Weights of a small transformer language model.
Size: 20 layers, width 192, 6 heads of 32 (3 for keys and values), MLP 448 SwiGLU, vocabulary 512, 7.49M parameters.
Architecture: RMSNorm before each block, rotary positions, biases on query, key and value.
Training: a variant of Muon for these matrices, 438M tokens, 6682 steps.
Each number is 50 + 12 x the weight over its row's rms, rounded and kept within 0 to 99. Layers, rows and columns count from 0. The size before them is the row's rms in percent of the matrix's.

# layer 2 MLP gate, 448x192, rms 0.0707, rows 333-345, columns 0-191
100:43 50 66 34 55 40 35 42 51 68 43 24 44 61 39 30 48 36 50 51 41 57 41 41 42 57 49 70 43 40 36 52 49 58 40 60 54 60 37 68 46 54 56 50 52 58 56 71 48 57 56 55 64 55 65 53 37 55 35 63 46 43 49 53 37 40 48 33 22 59 75 52 50 58 59 49 57 75 38 63 62 68 69 60 57 42 43 58 43 77 58 54 64 44 67 64 28 31 55 53 54 37 61 47 52 64 58 55 51 68 48 41 36 67 35 46 43 39 32 45 42 61 60 49 55 23 52 46 62 33 48 70 47 40 56 70 49 43 40 33 49 28 45 51 41 41 52 37 31 54 59 53 18 66 58 51 57 60 60 56 49 62 63 44 61 49 67 44 61 60 58 55 65 23 39 39 56 72 75 55 36 55 64 42 18 59 23 42 38 57 50 44
097:36 53 24 47 66 22 51 28 45 67 66 65 37 52 57 47 72 49 49 65 68 55 61 49 48 41 38 50 45 49 60 58 57 42 63 32 24 43 46 51 50 46 52 57 75 51 52 80 45 46 46 50 51 45 35 56 44 48 47 59 50 70 23 58 64 56 53 41 44 59 60 42 69 39 37 54 53 68 46 45 58 55 48 36 55 57 60 56 64 46 55 62 40 41 39 49 66 37 61 27 58 65 43 73 25 65 49 35 41 55 41 28 49 51 69 78 50 32 45 49 19 55 51 37 48 43 47 54 58 70 23 31 41 38 44 42 50 78 57 63 55 41 37 50 40 43 46 64 60 44 54 43 62 18 57 54 54 68 36 52 40 50 62 71 61 62 56 63 59 59 51 63 45 45 42 50 68 49 43 55 36 49 69 41 61 55 42 38 43 42 52 45
103:43 53 70 51 50 64 54 31 69 65 55 27 32 61 54 44 50 47 35 52 66 62 53 44 54 41 36 51 58 61 47 59 53 74 51 49 40 66 47 26 26 55 57 57 56 57 72 58 73 56 54 84 54 57 39 54 59 42 29 49 44 48 32 75 33 45 41 31 44 55 46 47 53 57 33 59 61 69 51 42 16 46 42 29 64 59 54 40 39 34 58 61 53 55 48 66 50 61 52 78 73 54 62 54 39 67 84 52 52 53 52 55 40 52 46 73 48 39 49 58 61 58 53 32 75 41 63 49 54 47 40 57 51 53 59 47 58 52 33 64 54 41 61 46 46 42 63 49 46 50 60 68 51 29 43 54 50 62 75 52 47 47 54 61 47 68 69 50 58 62 35 49 41 58 44 63 38 31 55 66 35 52 56 46 37 55 66 59 73 48 48 67
090:53 49 47 50 53 49 38 43 59 41 71 60 38 49 63 63 44 62 49 36 51 41 60 45 45 39 56 68 73 42 48 61 47 28 53 53 65 60 63 50 47 49 51 40 51 54 50 41 55 35 75 26 52 52 47 79 34 57 61 34 65 62 51 79 58 51 60 33 54 47 27 79 48 46 58 58 46 60 56 49 67 38 54 45 76 60 52 71 59 67 41 65 66 54 41 36 57 39 64 41 36 53 50 42 56 30 61 34 51 44 46 60 56 63 67 55 49 62 38 54 42 34 40 38 35 52 70 48 29 44 49 50 45 64 50 56 68 61 69 62 43 57 80 45 52 41 58 65 31 63 51 69 61 37 44 38 26 38 70 34 60 41 43 67 69 50 55 35 63 68 62 51 36 70 32 55 25 44 41 67 33 47 35 46 57 57 43 49 52 48 47 56
095:42 43 39 51 34 36 51 46 42 61 47 56 37 55 67 52 24 50 40 30 51 25 36 42 55 72 48 65 56 36 82 41 41 55 68 36 45 39 72 61 32 69 66 71 41 60 52 69 42 42 58 48 60 34 61 25 45 75 48 53 44 49 42 36 44 53 67 38 35 45 55 47 42 55 70 63 44 59 49 56 38 62 45 55 64 65 59 08 62 57 55 53 55 61 43 43 58 50 46 50 62 38 39 35 77 55 39 46 56 46 25 42 47 51 41 56 39 55 55 62 57 82 58 36 47 33 52 42 52 62 47 45 39 54 58 51 65 58 57 38 51 36 59 52 64 54 29 38 56 54 48 68 38 57 43 82 62 51 52 49 67 40 55 40 68 34 53 63 62 56 26 44 45 33 38 53 43 46 59 43 48 60 57 49 36 38 56 48 51 52 58 66
107:73 52 54 56 58 55 50 61 39 48 44 71 59 36 58 30 65 37 62 61 48 59 45 47 65 44 50 43 56 75 35 52 68 52 66 51 50 72 57 31 59 49 47 31 54 47 45 46 39 32 64 37 59 59 51 47 45 41 73 67 38 42 52 46 57 50 64 53 59 49 39 62 62 55 52 68 45 51 40 59 51 40 43 36 72 18 62 62 55 65 46 33 59 49 59 59 45 54 68 39 50 47 50 55 44 58 38 52 43 57 68 46 53 31 35 53 44 20 58 38 39 65 55 45 59 75 58 33 53 49 44 20 80 49 56 48 44 54 49 41 22 45 47 48 52 36 36 56 47 29 43 46 34 41 53 46 56 44 45 46 63 45 56 51 37 27 45 75 38 60 65 49 58 31 49 51 53 96 53 40 75 53 61 54 36 50 39 46 56 31 37 41
103:40 81 48 77 48 61 48 52 31 52 29 69 51 53 48 50 49 53 48 42 55 50 47 34 42 57 57 65 44 47 34 47 58 59 62 33 68 50 61 59 69 27 58 51 43 53 55 45 39 59 42 27 40 63 50 48 63 52 49 63 46 61 49 51 24 17 58 48 68 21 41 39 58 39 63 30 50 71 31 61 43 56 42 55 29 53 71 51 72 53 26 49 39 46 48 64 30 55 48 47 42 44 57 33 35 35 36 63 50 37 46 40 51 37 67 55 42 50 53 75 60 55 40 51 43 46 32 88 78 50 45 48 58 50 47 57 41 38 29 65 58 60 45 48 58 45 53 58 48 55 37 45 59 51 34 43 45 36 41 58 48 74 49 59 52 45 67 43 41 49 57 64 65 24 48 47 48 33 37 49 61 39 34 50 64 54 52 43 53 30 54 38
106:64 39 55 36 63 33 44 67 57 50 60 66 44 60 42 58 58 47 55 38 76 52 64 44 75 70 62 42 43 56 66 53 30 40 64 54 27 56 47 20 43 35 55 40 42 48 52 56 24 60 61 46 53 29 52 65 56 46 42 52 46 37 52 31 54 46 69 59 71 40 58 54 43 46 24 52 61 57 55 40 48 61 49 41 41 43 47 37 69 54 73 47 51 55 66 18 60 59 30 53 58 67 54 58 56 47 31 62 49 51 72 31 51 34 65 35 51 44 34 19 47 45 44 49 59 48 60 49 60 71 36 62 50 38 58 49 26 57 35 47 43 54 64 41 60 18 38 66 51 61 51 52 51 29 69 42 45 50 46 55 61 55 61 61 44 40 54 45 63 44 56 59 48 39 64 40 63 30 54 22 47 40 41 45 51 64 57 53 50 59 51 69
096:51 43 56 46 48 32 54 48 67 34 49 38 50 40 67 35 51 42 47 53 66 74 65 53 37 34 36 41 56 42 54 31 60 44 39 41 41 51 60 48 53 50 72 42 72 70 50 57 65 51 67 54 51 45 61 53 41 65 60 52 50 46 31 48 39 55 47 73 39 52 55 45 53 51 48 61 63 55 48 20 56 49 74 56 60 55 68 51 50 53 81 24 46 41 53 39 56 75 69 52 42 72 41 67 72 40 72 18 48 61 44 29 81 36 48 59 49 67 68 33 41 29 48 53 41 63 47 55 65 63 46 56 65 38 34 60 69 67 67 29 48 52 58 39 52 47 49 69 35 66 65 60 65 40 56 55 48 51 37 50 57 55 58 55 45 47 36 41 48 60 67 43 44 58 49 37 58 41 63 48 41 66 48 26 56 59 41 42 55 45 59 49
102:35 50 53 51 50 47 56 60 47 36 57 53 54 41 52 62 54 52 48 59 75 67 45 41 45 47 52 45 72 36 51 36 56 50 52 65 63 65 52 61 31 38 64 44 49 35 37 39 54 74 50 45 60 50 62 56 37 40 76 44 63 43 58 39 40 21 42 70 60 59 44 32 62 43 47 49 45 39 60 42 72 45 55 40 32 48 68 39 34 15 71 61 50 49 62 56 46 50 38 39 67 71 44 48 51 60 65 49 43 40 43 39 48 42 22 68 54 42 39 46 59 32 67 54 46 23 48 32 55 49 71 51 57 51 54 70 80 44 60 55 42 74 36 46 59 62 66 38 41 49 47 65 48 45 50 59 34 25 43 48 61 54 58 65 70 49 77 66 61 49 65 35 59 46 58 46 64 66 58 39 63 40 60 56 49 32 70 39 45 47 60 58
097:53 48 62 57 48 46 66 59 64 54 33 66 29 42 51 52 52 30 63 44 42 63 54 51 57 27 35 68 56 59 61 50 56 37 37 44 83 43 51 42 47 49 37 76 46 46 70 53 40 52 46 54 50 30 36 40 48 21 54 37 42 56 62 38 63 27 42 55 43 43 66 48 55 68 56 57 49 60 40 33 52 43 70 57 30 50 45 46 57 58 49 57 44 35 46 67 30 48 69 50 32 53 63 55 48 55 44 56 45 49 48 18 38 58 39 48 45 58 40 65 53 59 34 58 50 44 48 29 30 71 23 59 47 34 57 52 58 27 58 71 54 46 65 70 60 58 61 37 71 49 53 60 52 51 50 27 54 52 47 26 48 39 61 40 41 38 39 50 51 35 35 38 39 62 32 65 61 68 51 35 59 54 37 42 25 64 48 53 56 69 52 31
097:48 74 58 31 57 36 52 42 63 55 47 65 41 55 38 70 50 45 44 41 29 66 34 41 46 52 39 27 43 69 33 45 38 11 53 49 34 49 54 56 43 55 56 66 63 22 50 35 60 51 41 50 38 63 53 63 62 31 53 50 32 58 38 52 45 58 56 44 54 71 47 64 61 48 60 48 54 25 41 75 50 52 46 62 42 61 56 58 43 54 51 68 66 46 46 64 51 63 71 50 74 45 46 54 66 49 56 49 49 60 35 38 35 59 42 46 64 74 64 33 54 50 23 63 56 61 61 35 54 56 35 45 70 43 63 58 49 60 53 51 58 49 32 58 26 64 45 30 54 47 59 62 67 39 69 39 49 48 55 68 58 58 62 51 64 48 42 58 50 56 44 43 59 36 49 29 51 35 41 58 52 30 65 36 24 64 54 33 24 58 54 48
094:45 68 29 41 45 69 44 62 30 76 51 33 55 51 64 65 48 49 55 65 47 37 49 18 62 48 41 33 43 52 41 55 69 67 66 56 60 53 57 55 50 63 47 42 63 64 44 31 34 45 37 35 62 64 50 56 52 37 54 51 60 35 54 29 55 21 41 45 47 42 53 46 44 34 53 51 49 68 74 41 44 56 60 48 59 50 58 59 27 45 55 44 41 49 48 38 42 55 34 49 40 37 48 41 49 32 56 55 44 42 54 36 67 46 44 56 27 27 38 46 45 35 49 75 57 71 43 32 49 43 43 50 54 61 49 54 56 41 54 46 46 34 51 71 62 48 43 75 45 34 68 43 49 48 31 71 36 39 54 63 56 40 47 29 73 32 55 73 48 46 51 60 49 56 57 65 28 55 43 61 77 54 51 38 40 57 47 50 12 44 48 45
# layer 2 MLP up, 448x192, rms 0.0706, rows 333-344, columns 0-191
103:47 43 52 47 41 60 49 42 50 52 47 78 75 60 29 61 50 55 40 54 61 42 48 49 36 56 34 59 17 46 54 52 67 53 56 67 34 40 61 46 56 55 35 56 60 49 37 65 28 74 24 48 75 50 48 51 32 46 39 40 32 60 46 53 48 38 72 63 24 49 60 49 32 45 48 52 58 56 28 61 57 50 60 49 59 55 53 65 38 51 50 42 48 55 71 44 49 42 64 73 47 50 62 47 46 55 61 39 53 28 49 57 76 52 38 58 34 48 56 68 48 66 29 31 52 49 66 65 54 53 42 38 39 40 41 37 37 52 50 29 50 55 35 45 56 52 39 35 45 48 39 57 68 64 49 69 59 74 33 39 53 58 41 37 55 38 35 39 31 57 27 45 28 77 44 49 52 50 44 36 53 50 58 57 64 48 38 44 17 61 43 40
102:57 36 71 70 53 49 14 69 53 28 48 50 47 36 48 55 40 39 52 44 50 62 56 49 65 59 47 50 58 50 38 48 27 41 44 44 56 55 47 54 59 30 42 54 48 56 41 46 66 26 46 32 62 64 48 54 37 37 63 25 47 37 45 40 62 46 38 47 41 37 58 56 56 68 51 63 59 54 62 52 53 63 57 39 52 28 43 41 58 79 56 62 75 56 52 42 71 74 47 40 26 65 59 40 41 33 30 58 22 50 34 58 54 55 64 52 26 49 44 60 54 33 47 39 55 68 61 48 38 39 49 18 54 60 56 52 50 52 65 57 57 41 50 42 53 60 31 38 52 53 49 74 39 73 61 57 38 56 45 34 44 19 56 46 48 36 54 52 57 55 51 64 43 28 63 71 44 58 62 58 44 31 47 64 35 43 42 50 43 49 35 51
099:41 47 46 67 27 61 58 33 46 63 47 54 43 52 48 38 29 51 40 39 70 34 62 55 69 66 50 42 50 56 67 44 72 49 44 51 45 59 43 50 27 48 70 43 58 31 73 68 64 35 63 46 45 30 38 39 49 37 33 48 40 57 61 65 64 13 43 52 57 68 59 65 52 42 34 44 44 61 60 52 55 54 23 58 30 43 36 27 49 59 62 52 39 33 60 58 60 56 56 62 48 62 45 52 49 77 58 51 48 41 33 55 30 51 46 43 48 36 35 38 48 60 44 42 59 36 53 42 61 61 47 63 53 69 46 47 43 66 47 60 54 45 40 49 47 48 51 52 61 43 56 38 37 34 41 36 47 54 61 68 69 56 36 67 46 62 54 45 46 64 42 56 46 53 53 77 33 39 33 64 46 64 68 51 25 45 48 28 55 87 50 63
095:56 61 46 17 50 50 59 79 70 43 45 61 39 45 33 68 35 53 50 46 61 42 64 47 49 41 45 32 50 40 58 41 51 49 51 31 50 55 46 64 46 58 42 24 38 43 68 37 71 53 44 49 42 40 60 55 48 57 50 55 55 54 35 49 59 37 51 63 36 81 53 46 67 55 44 61 49 44 44 53 50 47 60 72 65 23 52 58 55 54 42 40 55 44 45 44 50 53 26 46 67 62 65 60 49 42 45 46 09 29 48 37 72 74 31 51 43 35 65 41 31 49 38 49 52 27 57 57 37 58 49 62 38 47 61 55 34 53 45 58 53 69 34 64 43 56 56 71 56 48 30 63 46 34 54 47 52 62 43 63 55 47 51 45 89 54 62 49 30 49 50 57 55 60 60 61 50 47 52 66 49 26 46 43 65 79 50 49 53 64 48 47
095:52 56 35 41 61 46 38 54 67 63 43 49 67 51 43 52 54 55 40 39 53 27 54 69 55 65 37 32 54 46 70 46 37 43 36 35 55 41 56 64 49 54 39 41 14 63 20 40 53 72 31 61 57 31 66 42 40 51 40 33 73 48 26 61 55 34 40 51 44 32 47 39 36 38 62 68 29 74 46 53 47 43 65 55 49 35 42 57 39 36 29 42 52 58 47 63 52 62 59 48 47 59 50 59 31 43 32 65 69 32 44 50 51 32 41 41 52 66 42 48 34 24 61 51 34 61 60 39 60 53 66 48 64 44 44 36 45 73 44 48 49 50 49 36 53 33 54 44 55 44 32 34 49 55 55 39 62 52 40 24 42 49 47 61 50 28 46 46 49 54 53 56 38 54 48 50 48 50 56 21 46 70 41 39 67 25 46 71 54 39 61 41
107:46 48 59 58 51 46 41 60 68 44 52 72 45 55 35 51 60 33 25 50 55 35 69 57 48 47 43 35 49 42 53 48 45 59 35 71 32 49 55 67 45 46 42 74 34 42 52 54 64 39 57 60 60 41 55 60 31 42 43 55 52 53 54 35 43 48 54 36 47 60 54 47 65 54 47 53 56 46 71 30 67 44 58 42 39 45 36 51 46 38 32 34 56 52 59 50 46 46 42 29 50 57 55 54 44 56 27 41 52 65 54 53 54 44 51 42 65 42 49 50 73 75 36 20 59 36 88 46 33 43 38 57 42 61 32 59 46 64 54 56 47 62 39 46 30 59 22 72 45 51 52 64 50 60 31 53 53 50 57 54 71 50 41 76 35 67 47 70 72 26 81 51 32 44 36 35 55 53 37 53 45 43 56 44 25 34 52 36 29 58 47 50
105:47 70 54 47 63 42 28 62 50 64 61 48 51 43 42 48 37 41 70 61 71 71 79 38 53 66 50 39 57 52 61 41 61 37 43 55 49 83 43 43 45 41 72 78 56 38 48 42 33 56 51 57 40 46 45 62 45 50 64 46 37 45 40 32 35 33 44 32 52 50 39 35 36 26 63 39 68 60 54 45 39 68 49 54 83 31 49 55 58 19 36 41 53 61 52 60 48 51 36 52 34 51 46 48 77 44 54 37 26 50 49 36 47 43 60 68 48 39 48 48 52 44 71 49 37 40 46 79 54 49 55 61 43 40 39 49 73 62 38 46 35 55 56 51 47 58 36 54 59 49 40 58 55 45 48 65 54 56 54 47 45 48 46 50 60 39 59 69 35 40 40 47 46 29 20 56 35 34 71 62 37 44 44 54 32 55 29 42 46 57 50 57
106:57 51 68 47 46 53 61 59 41 63 42 57 45 20 53 49 55 45 51 51 59 44 59 60 61 52 48 33 62 56 54 44 54 56 52 68 41 31 56 23 48 40 54 41 48 58 41 51 57 43 35 40 61 41 46 47 22 63 53 52 57 37 18 28 47 62 52 48 61 51 53 38 73 66 41 47 32 45 48 43 48 55 71 78 52 43 46 59 40 32 52 56 33 57 64 46 44 70 68 58 55 35 35 54 46 61 59 46 43 51 70 42 40 57 62 46 80 48 31 31 59 64 46 33 62 52 20 28 61 51 55 58 51 67 44 57 42 60 63 52 55 40 50 63 42 67 77 30 69 30 41 48 47 47 61 33 53 54 66 46 46 60 61 28 42 74 36 61 43 44 36 48 52 54 67 43 73 31 73 57 30 57 42 42 59 47 49 37 41 43 40 59
103:38 59 48 59 48 40 46 39 52 60 37 49 50 42 34 62 37 50 79 43 53 60 66 46 64 63 50 42 34 49 54 46 52 48 51 56 18 25 38 40 51 57 38 57 40 64 72 37 56 20 55 54 28 47 54 57 45 54 56 40 50 66 52 49 56 59 59 63 72 53 43 37 56 41 43 48 54 48 57 68 47 43 45 36 77 65 50 45 47 61 78 33 41 48 55 63 52 66 36 53 63 44 60 46 62 48 44 53 49 50 52 33 41 37 20 61 50 44 41 51 50 41 43 47 58 62 49 47 36 28 47 60 61 21 75 37 40 58 63 30 57 55 49 53 42 47 65 49 64 58 52 26 57 92 51 44 61 46 34 45 55 48 34 26 39 29 49 39 57 46 61 37 57 35 57 64 31 70 38 74 72 68 52 59 50 42 50 45 52 39 51 42
100:47 59 48 37 40 56 48 46 32 38 57 48 49 47 62 54 42 57 32 65 57 45 48 66 39 35 53 51 51 50 60 40 46 47 31 40 53 47 46 46 61 24 57 45 63 40 54 19 59 46 66 51 32 36 37 49 55 57 61 45 56 56 47 51 62 33 43 55 65 41 63 32 59 36 41 57 42 44 53 48 56 30 44 59 50 71 48 53 84 49 38 30 52 36 50 38 41 36 73 76 60 37 49 59 47 44 49 56 46 44 67 71 51 65 73 36 58 24 41 49 39 49 49 59 28 34 54 52 34 70 53 55 76 47 45 61 33 64 66 34 63 49 48 31 51 40 44 57 50 54 52 42 54 55 63 62 36 63 84 65 51 62 55 50 66 37 37 66 62 42 37 49 51 57 77 60 52 60 45 39 58 45 40 66 65 52 25 59 50 83 37 39
099:59 40 70 55 36 44 64 49 37 49 48 61 48 54 40 49 52 57 43 48 35 51 52 42 55 48 38 56 57 67 41 83 48 61 24 48 64 60 54 48 48 58 31 43 46 62 46 34 47 34 59 51 58 35 40 54 57 42 65 31 41 57 61 31 61 53 38 72 58 61 43 47 27 45 51 65 49 38 39 50 65 44 56 53 45 42 38 51 35 46 41 79 66 44 36 55 45 47 49 49 32 50 57 40 45 56 37 30 58 73 47 40 46 50 51 73 57 49 57 38 62 74 58 30 26 50 49 66 22 65 30 45 44 42 30 67 63 29 47 62 37 50 55 46 54 73 45 46 48 63 40 50 55 39 34 52 57 35 24 35 50 37 72 55 22 40 77 59 57 50 66 36 33 53 56 53 63 39 36 35 56 42 38 76 56 48 52 40 46 54 62 66
099:49 30 40 45 32 57 30 55 53 57 52 58 27 36 78 67 57 66 55 80 68 41 40 63 77 63 39 56 66 30 57 36 49 54 52 46 33 66 49 60 64 45 78 44 51 63 47 38 58 50 58 58 49 41 20 41 63 57 52 50 61 62 53 46 71 63 43 30 55 52 36 25 38 36 54 61 50 34 50 36 35 47 48 59 56 40 49 38 62 32 42 32 43 42 72 63 29 40 44 41 71 52 45 49 43 49 55 29 57 56 59 33 54 56 68 46 46 41 59 54 59 66 61 60 41 49 49 64 47 45 46 45 55 36 52 53 56 44 57 47 51 24 65 37 57 41 54 65 55 42 48 45 70 42 41 51 54 36 27 52 47 59 66 59 51 50 70 36 67 25 32 54 54 60 75 61 57 67 53 43 36 64 56 36 50 45 58 42 53 63 39 34
# layer 2 MLP down (transposed), 448x192, rms 0.0708, rows 333-344, columns 0-191
101:56 35 33 57 41 38 64 49 56 47 42 73 52 51 35 56 35 59 48 44 46 68 39 75 46 53 55 40 56 15 52 24 39 49 52 55 47 40 63 35 51 59 37 62 39 46 45 32 43 53 46 69 65 50 47 34 61 31 47 40 55 57 54 54 40 48 52 40 79 42 33 59 43 57 53 50 43 23 54 48 50 46 51 40 56 40 70 72 55 56 63 48 29 55 43 33 41 33 49 51 55 44 49 38 55 47 68 49 51 61 52 61 48 41 62 29 29 48 42 44 32 55 34 44 50 83 49 38 40 37 55 51 50 60 50 42 41 70 57 54 72 37 35 47 42 57 64 64 51 37 51 44 71 47 48 64 54 67 58 70 51 37 22 55 53 21 51 58 65 52 50 59 32 54 30 08 57 40 45 47 72 49 55 31 67 56 47 38 59 48 53 53
097:17 37 44 52 61 35 74 57 53 66 61 52 58 57 31 56 26 76 45 43 63 60 59 65 68 47 40 51 46 53 54 58 43 48 55 59 43 42 55 37 51 44 62 57 54 63 57 73 43 40 45 44 31 49 37 38 45 74 36 63 76 49 58 50 58 43 60 65 75 53 55 59 49 56 39 47 48 71 58 37 29 34 41 55 51 58 60 71 53 32 39 69 66 44 37 47 39 41 60 44 64 58 41 44 53 64 65 75 48 63 42 43 43 48 32 55 45 20 43 49 29 76 41 26 40 38 65 50 50 69 49 53 54 54 61 38 50 48 37 53 41 52 29 61 72 43 72 49 49 40 46 54 50 39 50 42 60 56 40 59 51 58 47 50 63 69 40 61 36 38 52 48 62 42 35 60 55 08 55 35 49 48 52 37 66 44 56 56 47 54 40 46
100:42 57 73 60 54 46 53 67 59 58 45 60 62 70 44 48 49 32 61 53 33 62 50 61 51 33 37 50 53 40 49 64 44 44 37 55 54 35 43 61 51 49 52 52 49 49 40 67 51 45 62 38 42 64 55 41 34 37 91 66 40 42 34 57 77 57 30 37 51 79 54 37 31 47 49 60 49 38 55 61 71 39 64 24 77 67 51 60 79 46 60 42 34 36 61 52 70 29 53 67 60 52 52 51 53 39 60 62 62 49 38 40 43 36 48 44 41 64 52 44 70 46 70 61 43 60 55 53 63 30 41 47 60 59 46 54 31 64 54 69 57 51 40 42 51 42 45 40 41 63 45 67 58 62 52 54 31 62 50 73 36 32 41 71 36 58 49 44 74 64 55 44 38 54 51 63 61 51 45 49 75 75 52 56 46 42 52 39 52 42 40 52
097:57 40 56 61 70 50 59 69 44 40 51 36 43 51 49 45 68 60 45 40 81 63 58 63 51 39 63 59 42 66 53 58 67 51 65 37 56 29 55 54 42 38 66 43 74 67 48 32 56 43 31 55 53 37 46 55 48 55 65 54 57 53 51 65 39 45 38 39 49 46 31 54 52 34 64 46 76 39 70 48 42 62 46 26 37 31 55 43 38 44 37 75 32 51 49 37 61 70 59 51 49 61 37 44 45 41 79 53 46 38 48 36 44 65 59 39 42 35 45 26 63 50 29 70 43 73 34 57 45 43 44 52 59 41 51 52 39 37 61 52 70 38 68 52 34 52 60 49 64 49 47 56 39 34 46 39 74 52 71 49 49 52 51 46 54 48 55 32 48 52 46 29 46 40 55 56 73 56 49 30 25 55 52 49 66 56 66 31 44 58 74 28
097:36 46 52 58 45 74 46 52 47 28 53 28 58 36 41 53 43 49 47 48 72 63 58 49 50 45 35 35 49 45 44 56 67 65 31 52 51 52 50 60 49 66 35 58 60 43 67 51 48 71 43 59 52 49 77 44 57 39 38 27 58 49 69 56 53 59 54 54 56 46 46 58 64 59 37 34 50 40 48 63 50 47 56 38 52 45 46 58 41 37 63 41 29 42 79 53 57 64 40 58 40 61 51 70 24 56 58 53 59 61 44 46 40 58 52 44 67 41 41 64 59 42 36 53 43 42 34 74 61 53 32 36 70 44 44 51 65 42 53 77 60 83 54 56 61 54 54 71 31 29 74 59 39 52 34 49 39 50 83 51 49 42 46 59 32 63 44 48 33 42 39 60 49 42 74 61 47 72 37 62 55 46 37 60 56 83 57 35 52 50 36 59
104:34 40 52 58 45 49 41 48 47 45 34 63 49 33 33 42 45 50 50 48 69 37 36 64 62 37 71 50 66 35 70 54 47 56 48 65 51 61 59 65 57 35 59 54 44 50 55 59 44 54 47 73 46 56 54 41 26 58 51 58 39 34 46 44 58 42 49 44 37 55 57 44 49 47 41 22 36 57 56 45 50 62 48 35 34 56 31 58 46 35 39 45 43 62 34 52 58 42 19 56 34 57 69 44 47 48 31 43 54 52 65 57 40 44 43 54 47 54 34 48 60 62 32 46 48 44 59 48 51 65 51 61 56 39 47 71 56 51 46 57 79 59 51 41 29 57 26 58 52 53 67 60 54 51 18 41 48 75 54 14 59 64 60 65 42 51 57 71 52 24 71 23 33 55 44 47 61 40 61 51 63 29 46 33 50 28 51 61 30 68 40 68
100:47 39 27 57 26 38 81 57 55 48 51 49 53 42 66 57 34 53 37 61 25 49 60 65 44 53 47 56 63 37 68 53 45 60 51 33 48 61 62 40 38 52 49 42 56 42 67 59 44 30 32 48 41 69 35 78 68 64 23 53 45 48 42 44 51 57 78 36 67 58 57 27 63 48 53 54 52 52 34 57 45 45 46 42 43 46 54 49 57 53 72 63 56 48 34 54 62 58 32 47 63 32 53 50 57 43 56 44 49 59 49 66 26 47 59 58 49 56 32 51 45 55 48 66 56 48 61 44 51 65 61 48 47 44 75 60 47 44 67 45 39 43 57 53 39 48 45 28 65 58 57 43 32 66 49 60 54 33 38 48 73 37 23 53 58 37 37 34 29 59 42 42 52 68 78 40 33 49 47 40 74 55 39 65 43 47 51 52 25 66 34 33
105:35 40 64 63 57 35 38 39 64 34 43 65 46 55 48 55 45 43 48 42 61 63 34 57 23 57 57 54 50 58 64 55 45 65 53 40 66 73 41 42 65 35 69 20 49 42 35 40 61 37 61 55 72 43 34 61 45 57 53 30 80 52 50 48 40 59 41 57 72 42 68 72 56 37 48 47 69 51 41 49 57 68 50 54 56 38 65 54 43 60 55 50 33 54 56 61 73 59 60 31 44 45 48 58 64 49 39 47 40 42 56 65 46 28 49 36 51 32 36 51 61 37 43 48 66 42 53 65 56 59 44 47 32 76 69 47 22 48 40 52 30 49 50 73 46 52 31 58 48 32 65 37 60 26 58 47 40 56 55 71 36 62 37 48 47 59 43 42 71 55 34 44 54 64 66 61 42 43 40 25 50 47 41 52 63 51 37 55 74 54 42 39
106:61 58 48 60 31 27 59 44 55 62 37 56 45 75 53 54 51 62 62 52 44 34 50 44 37 66 25 56 44 43 31 42 32 47 39 64 25 73 62 67 57 42 44 23 70 58 52 32 44 62 45 71 50 76 40 58 55 38 51 70 55 49 53 38 60 65 67 62 27 70 48 44 51 36 33 37 67 63 73 47 58 39 56 45 56 68 23 45 52 47 56 50 44 41 28 50 41 32 46 42 31 46 36 57 53 46 39 55 29 45 47 57 51 61 41 36 47 26 36 57 55 65 47 16 54 37 28 44 36 32 56 44 66 34 50 61 38 42 44 36 48 52 38 59 49 66 49 54 58 43 32 41 54 56 36 68 47 36 57 63 45 52 36 40 55 63 43 62 48 39 43 57 50 41 38 56 74 62 48 60 31 48 54 64 41 47 50 54 49 52 39 46
102:39 64 49 53 41 45 50 25 27 46 64 55 35 40 68 54 62 44 45 46 26 61 51 40 36 41 37 60 37 26 50 54 63 43 52 54 46 51 57 46 39 57 73 49 28 57 61 46 71 47 48 66 55 39 55 38 49 31 27 51 38 59 57 65 67 44 55 49 49 47 29 56 59 51 56 21 40 70 33 31 33 71 51 48 38 40 84 47 59 37 24 27 44 54 57 42 43 27 47 41 43 73 72 44 50 56 57 45 48 40 66 42 39 51 43 54 63 47 60 74 46 57 40 61 20 69 54 67 46 34 63 60 39 70 59 46 66 60 36 51 47 39 58 56 39 43 44 26 65 37 47 46 42 46 49 40 45 46 40 47 50 53 61 44 41 51 56 24 43 54 57 31 50 50 58 46 43 56 47 50 47 61 33 57 38 60 51 46 69 29 57 59
102:68 35 68 32 78 52 45 71 52 56 67 34 64 37 52 50 58 52 68 66 48 44 38 35 49 31 56 42 31 74 59 35 34 64 42 48 48 49 33 47 53 72 40 23 56 53 48 42 74 63 48 40 58 45 73 35 34 38 40 62 43 35 56 51 58 40 55 55 70 76 44 47 45 36 40 50 42 45 48 73 47 35 79 52 59 44 65 42 44 58 54 49 45 49 44 49 54 41 68 53 49 47 40 68 77 50 56 68 49 45 42 40 57 68 51 69 54 65 44 51 49 36 51 50 74 57 35 58 52 48 75 47 56 66 55 45 55 75 47 31 54 54 56 58 47 81 34 51 38 28 48 67 76 52 40 44 57 49 51 49 61 57 43 53 52 69 44 41 52 50 48 58 62 58 62 53 49 59 65 73 40 55 44 49 62 36 46 56 51 50 73 60
094:51 58 62 33 39 59 43 59 60 38 38 47 33 44 35 69 65 46 37 36 50 27 53 33 41 48 34 55 22 34 33 62 70 40 54 65 47 52 47 48 56 72 56 56 53 71 60 56 51 60 59 40 47 28 46 51 42 56 62 55 68 38 48 47 55 54 43 57 41 67 56 67 56 42 53 50 48 77 38 71 57 68 44 54 47 49 44 68 44 55 40 67 38 39 44 31 72 40 64 43 35 51 49 55 55 55 76 46 37 51 33 50 58 53 74 43 66 51 64 46 59 20 56 75 56 38 62 50 59 57 56 49 69 48 65 52 55 63 45 30 50 40 53 54 35 36 56 29 45 35 48 49 33 58 36 39 50 67 38 68 50 70 50 39 72 46 38 80 31 39 56 45 47 57 61 27 49 47 40 53 28 35 71 53 52 38 59 48 38 44 49 51